config.toml
num_attention_heads = 3
norm_eps = 1e-06
schedule = "wsd"
decay_fraction = 0.829
batch_tokens = 32768
doc_mask = false
max_steps = 4401
Each number is 500 + 50 x the weight over its row's rms, rounded and kept within 0 to 999. Layers, rows and columns count from 0. Numbers have three digits each. The size before them is the row's rms in percent of the matrix's.

# up: layer 6 MLP up, 384x96, rms 0.187, rows 1-60, columns 48-95
# down: layer 6 MLP down (transposed), 384x96, rms 0.0483, rows 1-60, columns 48-95
up1 090:516568458460457509426442506506597487576450498529489442410436550475442554525483454500558429482417535473589499427415565589470483406532434499503529
down1 080:434561478559508542398454487455517457404426437466556469488471481524547436519486503544439530456479479497518409429530530580530563488493603493491507
up2 095:544536450488466492561502518395484509540553406490437507523567560486464515479486504503543499516479494461534531387468455419533572452575449558513607
down2 100:568460595488443483453483424552493504478500479495544542615462502502493461499552466501509531489508501579509403440509591441427500574473470449517444
up3 103:499437477569501444432508448522503582458480519568549406491428534493500489533476500525470517521483448480478461482501529483443517496428549525488534
down3 106:537489480508518487492479404552498518441495511565494443452457569373448435549537404505583542508414553519454461450385577533488502480480579474493520
up4 105:463466464447514409427445476447499517481492495529566434514518516462381436577478567506520548467598491499538519520516452484479445530511443539489450
down4 095:594516472559535559508614443479465501457432502394505528472382520486594565440515430470556462529449596536556527522543540461517493477491514454475396
up5 096:505433584376501520528547420484580468437445487514464583458510545481470479431551488448567513498606564613487549521453480536535541491417509535604464
down5 096:631470555580494457507479447517517424581485523502539569513558537458617512511453511510545522485522459510512491446583479468429467407504417478455550
up6 091:474445541533509456467497547555529518518513447465517561522607555522506488560483445420459472433508552464446496566417488484440544416581444490540504
down6 080:522461432448548478456567504507521515511496458483536517383455530591594549502601568518447520512523505559460450514480487447522493523596625551502529
up7 093:462486469519477416482527504534443489474525469468434539446640581502504427532550606460513444485507531470441546456509455522502512554478486496510573
down7 092:603469475477460558554476459495514442505491566521535547526454439422553506429472427532435426587530499523573489537508448458563451462433490487518479
up8 104:451621562438528507452543488493480515498516432436399409451499461490513509512445590488504466503459453455533448418475519515475481403483469516485548
down8 102:568418542461510524488468475522537603483491554429485582528474517490461469468468594525493552481472541456575505550550422508514446448462529566489549
up9 090:500460521424475500437529403503455481532441471471542476467341547580478484488525546494480555527462396539526529521557619663587507427536483515472525
down9 090:491470455540566481496486512496498497577529472452583488548514536446543469532512524497573466515508583577503479534494514540446509518389454495432482
up10 102:466482490497553449502418562620541437599453488516582513518447545479397506550554499492588545511476518465523509498495412475485490486495437414504551
down10 095:452491489541437523482444526529447452464420483462512440489543487524472466550523437487470592506453461428530459442532528469564447523480536571522449
up11 088:519426454535584568419455548609486529517505499581514580432446426563521496468472403483596534421387556439460523490522489475560422462447394512507493
down11 098:513522567516549480384494468479466487575477476526578473487440463584495494510479557531510520585499535520472533462426495500595429503453387461480566
up12 086:508537519482514547416517531405488579561428440478404496485486521534486392408486494472577478482482423441517431562509496491534560520558492522484519
down12 087:469544518520543472487512527486503492472547530525489601378420458544602484528555508456483480447493513559519488592489480529573473395506505469441536
up13 082:601484523497565557486466468439607448623546442439598454574508468509494529554480448455444578466493472534539497353468594579477524484530556503482549
down13 083:543488493560496532526608469507403436468511570477509492443510486574505497538369518546435365536517537417481541493469416445489493511526423509518486
up14 109:566465419447459484574554592463495509486507528494495500565569449501557421439498544453529558470485454415598494506563496378494454465474477473546475
down14 104:524567513637481475575503463414528536550478497491542468437494531353551527566452475489527518508444599566515524426413596451537513489587455488429476
up15 105:514536518504438456546534468430515460552444425514525460525539538438468485465622478533546552535557406449466507496450428524523509443502549497447616
down15 096:516509489464517507531490502465586563447463620388541595482459507488449573471464569545483478553380576479544514512555478478506462456460418513468466
up16 080:416475572577530419469565444461513484575505446562455526450519452502577468497564422509433506480568537519471434502485497558400504449416555518582511
down16 083:534539429425484569516569457517598471497553562458595547492460550522523592540509484526471462500472538524497492519549513497463462484493433548440434
up17 073:503533481448495528511484555548594507512511363435426530471429603485547539574545489478528509533455437484531512424475490539476480451470452465583525
down17 080:511565497466486444555504480458591459407511516511505575452523539457608531567549487451526353492400474487438457454518427511500453523497442491476529
up18 112:432453488598432469500596475537585464423497627468492466493546476449587469503423420497569484501506580452539506549538471484442506458446426482527465
down18 116:483565579450497467530459526422470542590445497495517508627382527459419542460528530478507464572470459511495425475507522442499536405439485541442518
up19 121:493465506651528523513512536571432547442528388435469503563574458517585464510549475403531555493516542581540547554492501436620475511472496591527381
down19 117:508479524441403511473506532394543508408529542537548521497591549490494433495493408482511617510398530512537456506484499460493413442472524399464571
up20 094:458583493535561477523355444553534581558503486492468380519501491444557490504500494497419531542508454434549452542427531543501515487445481499503473
down20 081:480458454415509551523509586479463512525518556527427529491484449381504504581410580566433473520493505529493487529495561485492572512495535491455406
up21 089:497523443479555526506605530560563464540434464494520448443542435534527503480446418552517529441558485481542502598579560521453497520393497529529559
down21 086:445473425562461449468447549641513497543463546545522524493365492521450492524528524602459475491501510540380464520526469472549536473506475501393486
up22 102:549454414577480536440459533484358467512504447499554477425555524532468508597459467546488439551483491584517546491565532440491346480543518474528522
down22 101:547613458430531509528494565494522577550522522467452479543413444516491461455478568447530494510535500479471471539525498520504604476464436517583619
up23 086:538493464485508479463436473596489518541531492510490499544477562530508597511526432482450548534456444433535506445525535495557508559464500466593471
down23 077:570529554456520521497533404482530489392465452446554577513510497645569608476456484477489479437469477591514521535553446458499488587529480515525448
up24 116:553497550542460518462569543540448495408479504456469544513454519526449439545504482569523467549505487427486586601516580481546451451531507465572471
down24 133:524464531579510525521574500476476451488469534554529590513435393580462454594534475522582521491497572564538522513367423548471508576491557494552511
up25 107:465516503503498521546501468518487522449510557445390393430575503546520497487415386487516506526504443538535559511418508495484469549401453601511427
down25 109:465448419367569529455508544522574490524562490520464545517552534496443586457628548503432551521503531561451545444503604446506465499539477503464600
up26 098:596424404540518450464513455503473476607452536480520466528517470478627576425532550669506549530480494547571469509442530435449508515517478456495543
down26 103:538517391428528487475519541498520529503480514511452471481507516351552488590482444542484450504524522431468459554561543568513574413549458513536419
up27 099:556380490526584501392509546422519444579472460498501474433469466517473481426537516463556460376480569492517471595505583517540524528458464566463579
down27 096:410454489523549493491538465598482456520503522555516444404560375622577457590497498600415421467491484561416445476490520490486479564551505434434528
up28 084:530480479547535512470542482496543397517475546526473506500507474582519564575420533550528475526469383506519514407531437404548572442445546503455557
down28 088:469470565468495483574532533498473469455556527403540551503541453564584619544548449571428408550549527431522488556479487460444474515535521459495495
up29 081:478512397547462506568525511528496565505503515460500502540517533435484372558557469424516545450507471448611520401519501557530449460497519482517541
down29 082:511526545519497494462487555492496431456514397520523557510532528554545462490491577518474500529484461586427539543514504520433459483523568507498558
up30 081:483528525480487360472569483383524521509533465461489509587519534467576548581435536477585513523474511508502563514448453474526458555430524616452482
down30 073:470565516521442560498508450570460433557554559553533500421447466551496498473583491514474489606545484541457494490493468499531499471578542553550563
up31 104:525529564412475550489563536526532503444524402545500564548433450557497466582507501521486557508480440414647541425427452466488414516380492569556497
down31 112:435495478554533472512510499483529596492544540431511476476420557477466480486501448510484496455488514550450389521577509572454546519606508589414429
up32 083:553453478460572569483556480526590562495444506499582483479476451490538504584537470499487483448495487522470525435540449457432537508433416438513541
down32 092:488510505453569505491488533559553447512521494559508513438522496473521550502533459594446550616584402593513485482548564467517442489484471539475467
up33 108:526444511558451490517528474517534461523474562541533509453554392440529464486507402433632524463597546520483483606522450495519479449551500433493448
down33 103:470462487380470495523487525592505489482429459485517465548505484503491530542455571518431519548543471403552440455512514551460541536481534575546469
up34 106:637515507422544474500474431512504504470535378442476405448585392499442489568469534520517510522527522470552539555483455481469524454537507515533492
down34 111:529559444464563589466497521491438469447503526490505501562533554459642453464453596453494465533411454469453522518457531550479490487509421433532469
up35 083:421442504524515544505489563553480532446526568526559504454484461583435550509576454448465566475421504527396521423502499548431505515486421504487369
down35 078:551531493500489567468452415394524554490483509570495554412508494565421533481502503532441504496513479565433523483525499617420496528652470554464427
up36 118:532534506573501412532462479576442492472486552509561436542478480481529420615508437564533514500519452535467567542546478513619434459492515499641548
down36 125:525525544474433519514500489579494489466571551427457462534508477513414484426582585553534456464475556529452511470503563476549453457489482557424536
up37 109:476511541424471527442533535461528591486462458531454454495471478465473506506459498435598531466579502519568574480537515478510504491537465618525396
down37 109:570386553504542504471424571461432542466585512563589610484542491514580494535453498543426443544526518523523424543434506442471481485425494481475553
up38 110:503455500538483440442512546536427436443508523518460484503486517519533516517463488489474474562443495579461511545480437659595497442499388505606412
down38 091:466457570514479514501435491442456500504531491451492480420566413475589482551520530538484472453616486436533543472540581423476502558546602476552453
up39 094:516633563433417524449470510502515510513516515489541500491514501418419523472504464504425483483462575512420471474577550434508486556544505462471513
down39 101:538402492572563480475488393503514535531462468515491407540495522569581475520499460462539528537453444429606602556523480555519493483395443548573497
up40 099:506453430621594432542498450510551519500489517515452485587465568456500528548453491443523440431488450489516485422495517483452515469413605547472513
down40 107:484551496461571454509513590482401491526488487531483446542587507494527494464543414548488517534479539548508539533449551447581567500652440536487529
up41 098:573476499522502481408566466498452500504492471538451507437435508571531546499517505443433535597491439488543550431472576518575500436392511507496523
down41 106:419551553429441542552467398549475507514522495576572425485486545486431527491452548595568517468440495521503572435537411427483555569571452418463486
up42 090:504456424552448504613470487569436500550434496548530551533499484547449502543492451484477563412480542452491507480496523495470475552540527502487528
down42 091:577437541413453493473457410463457586480492406560567465508374515483545593529478514419464511482452573456568510524488507513517450490556507504484537
up43 110:494441535511416451554503518473546450470495455561542492424446489545446545535468583520550574489505471476520472458564462425491527582419567450528459
down43 120:464487565504541484538590441517469582552456494479461446420444524529405415457533572510466588562397568527456557479399515437458533475527509436450538
up44 097:494498536458435609530492539499499408503428467422566503593403556438469469474561499556584515424554474528465503553454530535491436398459557500551518
down44 079:490518413552505542433500518572458483509626543410475616446489495438604512438501533550500466519597522436484469468448508577495484553475437501565502
up45 111:572501579493441549472611568432454491474534525429486463545480486537510526577488598555577536454469564483512564464516489449577449544433528499497446
down45 121:404475526558471490533442498484417477530563455499501523448521490512446472499515482442517419496430586603631482570523487462404459489480600502492499
up46 107:548445486625487555545476567487539451457484458436507558519533469483533453490472477550529508404663490424467490551520400533584456504537547594494491
down46 109:487563527450542451481494452449563527511609556475429454465508461556494469522480557417531505569400471603582566477445498520575543392426468528432500
up47 093:498397415478459492499547497503491535575534439490561586540580506520490444585501512479527457469541419474562498481493597468475516470480637500489603
down47 091:424451523533528464489489467468480577471547501593411584556499442486427510570427594517581492464582503499492521416543545504476573526499466556395431
up48 091:365434501476489496436518471526420546500530438489500514557530528500534513498515546529506538500486559500522553477487512572457475555504401491516688
down48 094:547489466432533610508449528488458477560508526610519424525560548396412491534497353517480518536492506482407447471421527452543614451556512575525557
up49 111:551537516476451474477593429544551534428435529484483367428530515497474459543497431544495533521532482464612607513572504576558503448510417538559455
down49 118:487582468458495487598427441516467476540515527579384452436514447585511447537546432487453516505475472501430480455480475524521503532489553517575545
up50 104:463457485541510564470552539407557484467444459528562337508520576607495534460587487609520550481483536543543469581487486463462391522466457465560457
down50 115:549543530516489408544480500510475537369540508459457509461543541456482496476462576557452465541476554471505575458509475495572526457549472455552416
up51 087:604553617516554480385440457513605469438523532491486486545419520576496437588437509530488505533467486538444563483495535553492528552537537455449522
down51 087:430529438547437473525535492520491562469490490574527482453557598424553510518507483488477499541406589421547451356516591453572466492488505529474415
up52 091:488511446494523417531523492420482555506522437567492542449502449475500621557474508445471380448571450522515534551536428511524536484557483573464501
down52 090:530509532443532524496546538486472547472511551408434445477486559569497493605528536567557587479422553452488450448393471556470543512478546428460614
up53 100:517487583533575475496551469571555563459543486498493551615505392453462532541414473553576516449533476438554489433484570488590517398481529494490491
down53 084:409469472436513425467426517531463527579550500546504507521500502445457503584500546503523521525527430491501411528523465588588535557458416435515573
up54 102:538517526514466450464358459453532520617412436554497526425483493571454532525510512433567462518448435608544509377522522583536567498431520467414568
down54 094:394487570504497541612539508492471410518504466456542503544578442515548527565379526495584567515524381461485550527590423441466403580463502551512481
up55 093:382471541528504436596447492475490446524567474505419490409601515524468516481574493431512513539585473487497505504477494493560610446486520546516483
down55 086:456484590495464414464563519490533577455584608522529404577531473489516528455396560516546472417503530471550413444490509536526543455500448436519502
up56 084:532450546447515616459487536408502532502468570487568531534443424400437499499571421534533549586471502581498618479534483440520590513440471394474514
down56 070:459524450473455509504477450501520503450552511470506526548447467592607569500535503401455469454580480526542456546566500408454421536509551497458518
up57 103:523442463512458478503456463486499525548512456485417537460566386501436475578455419452520518493455496501557455531546553520567529467530483434546453
down57 100:490430446404463532506563419506450435497388440467476510532484483491568477475485473515590455524520514448463647468492538598517488481473522488532470
up58 092:489445516468589503437523392574487515525503535509521355536562491474528506575531538475528465466505449516507547441465516548600533557498519530409511
down58 085:450486535468541544494465594478472465537542526534496512519566538508437508498440589451469547480496470600434466430473602412554440535511489510405557
up59 081:480466418448438412558577544425503432488474441454524475508498475438495502530445547481478432513496519488582500521456457526495488575530460500483562
down59 085:496480578526529461440469469518517522555561524476459486493508602458483495507465581395444475523445427538588454437550464483475454499487424545490630
up60 091:509523554514488454463452488556443476543483473555552590500518473477606513562636421453534415503442502434496490478573477449433543471543534471523433
down60 089:521409509457508526541547575492500548497508553493467466492562511427564488453495561487535559483576516497540486411446427434523328544510527567572527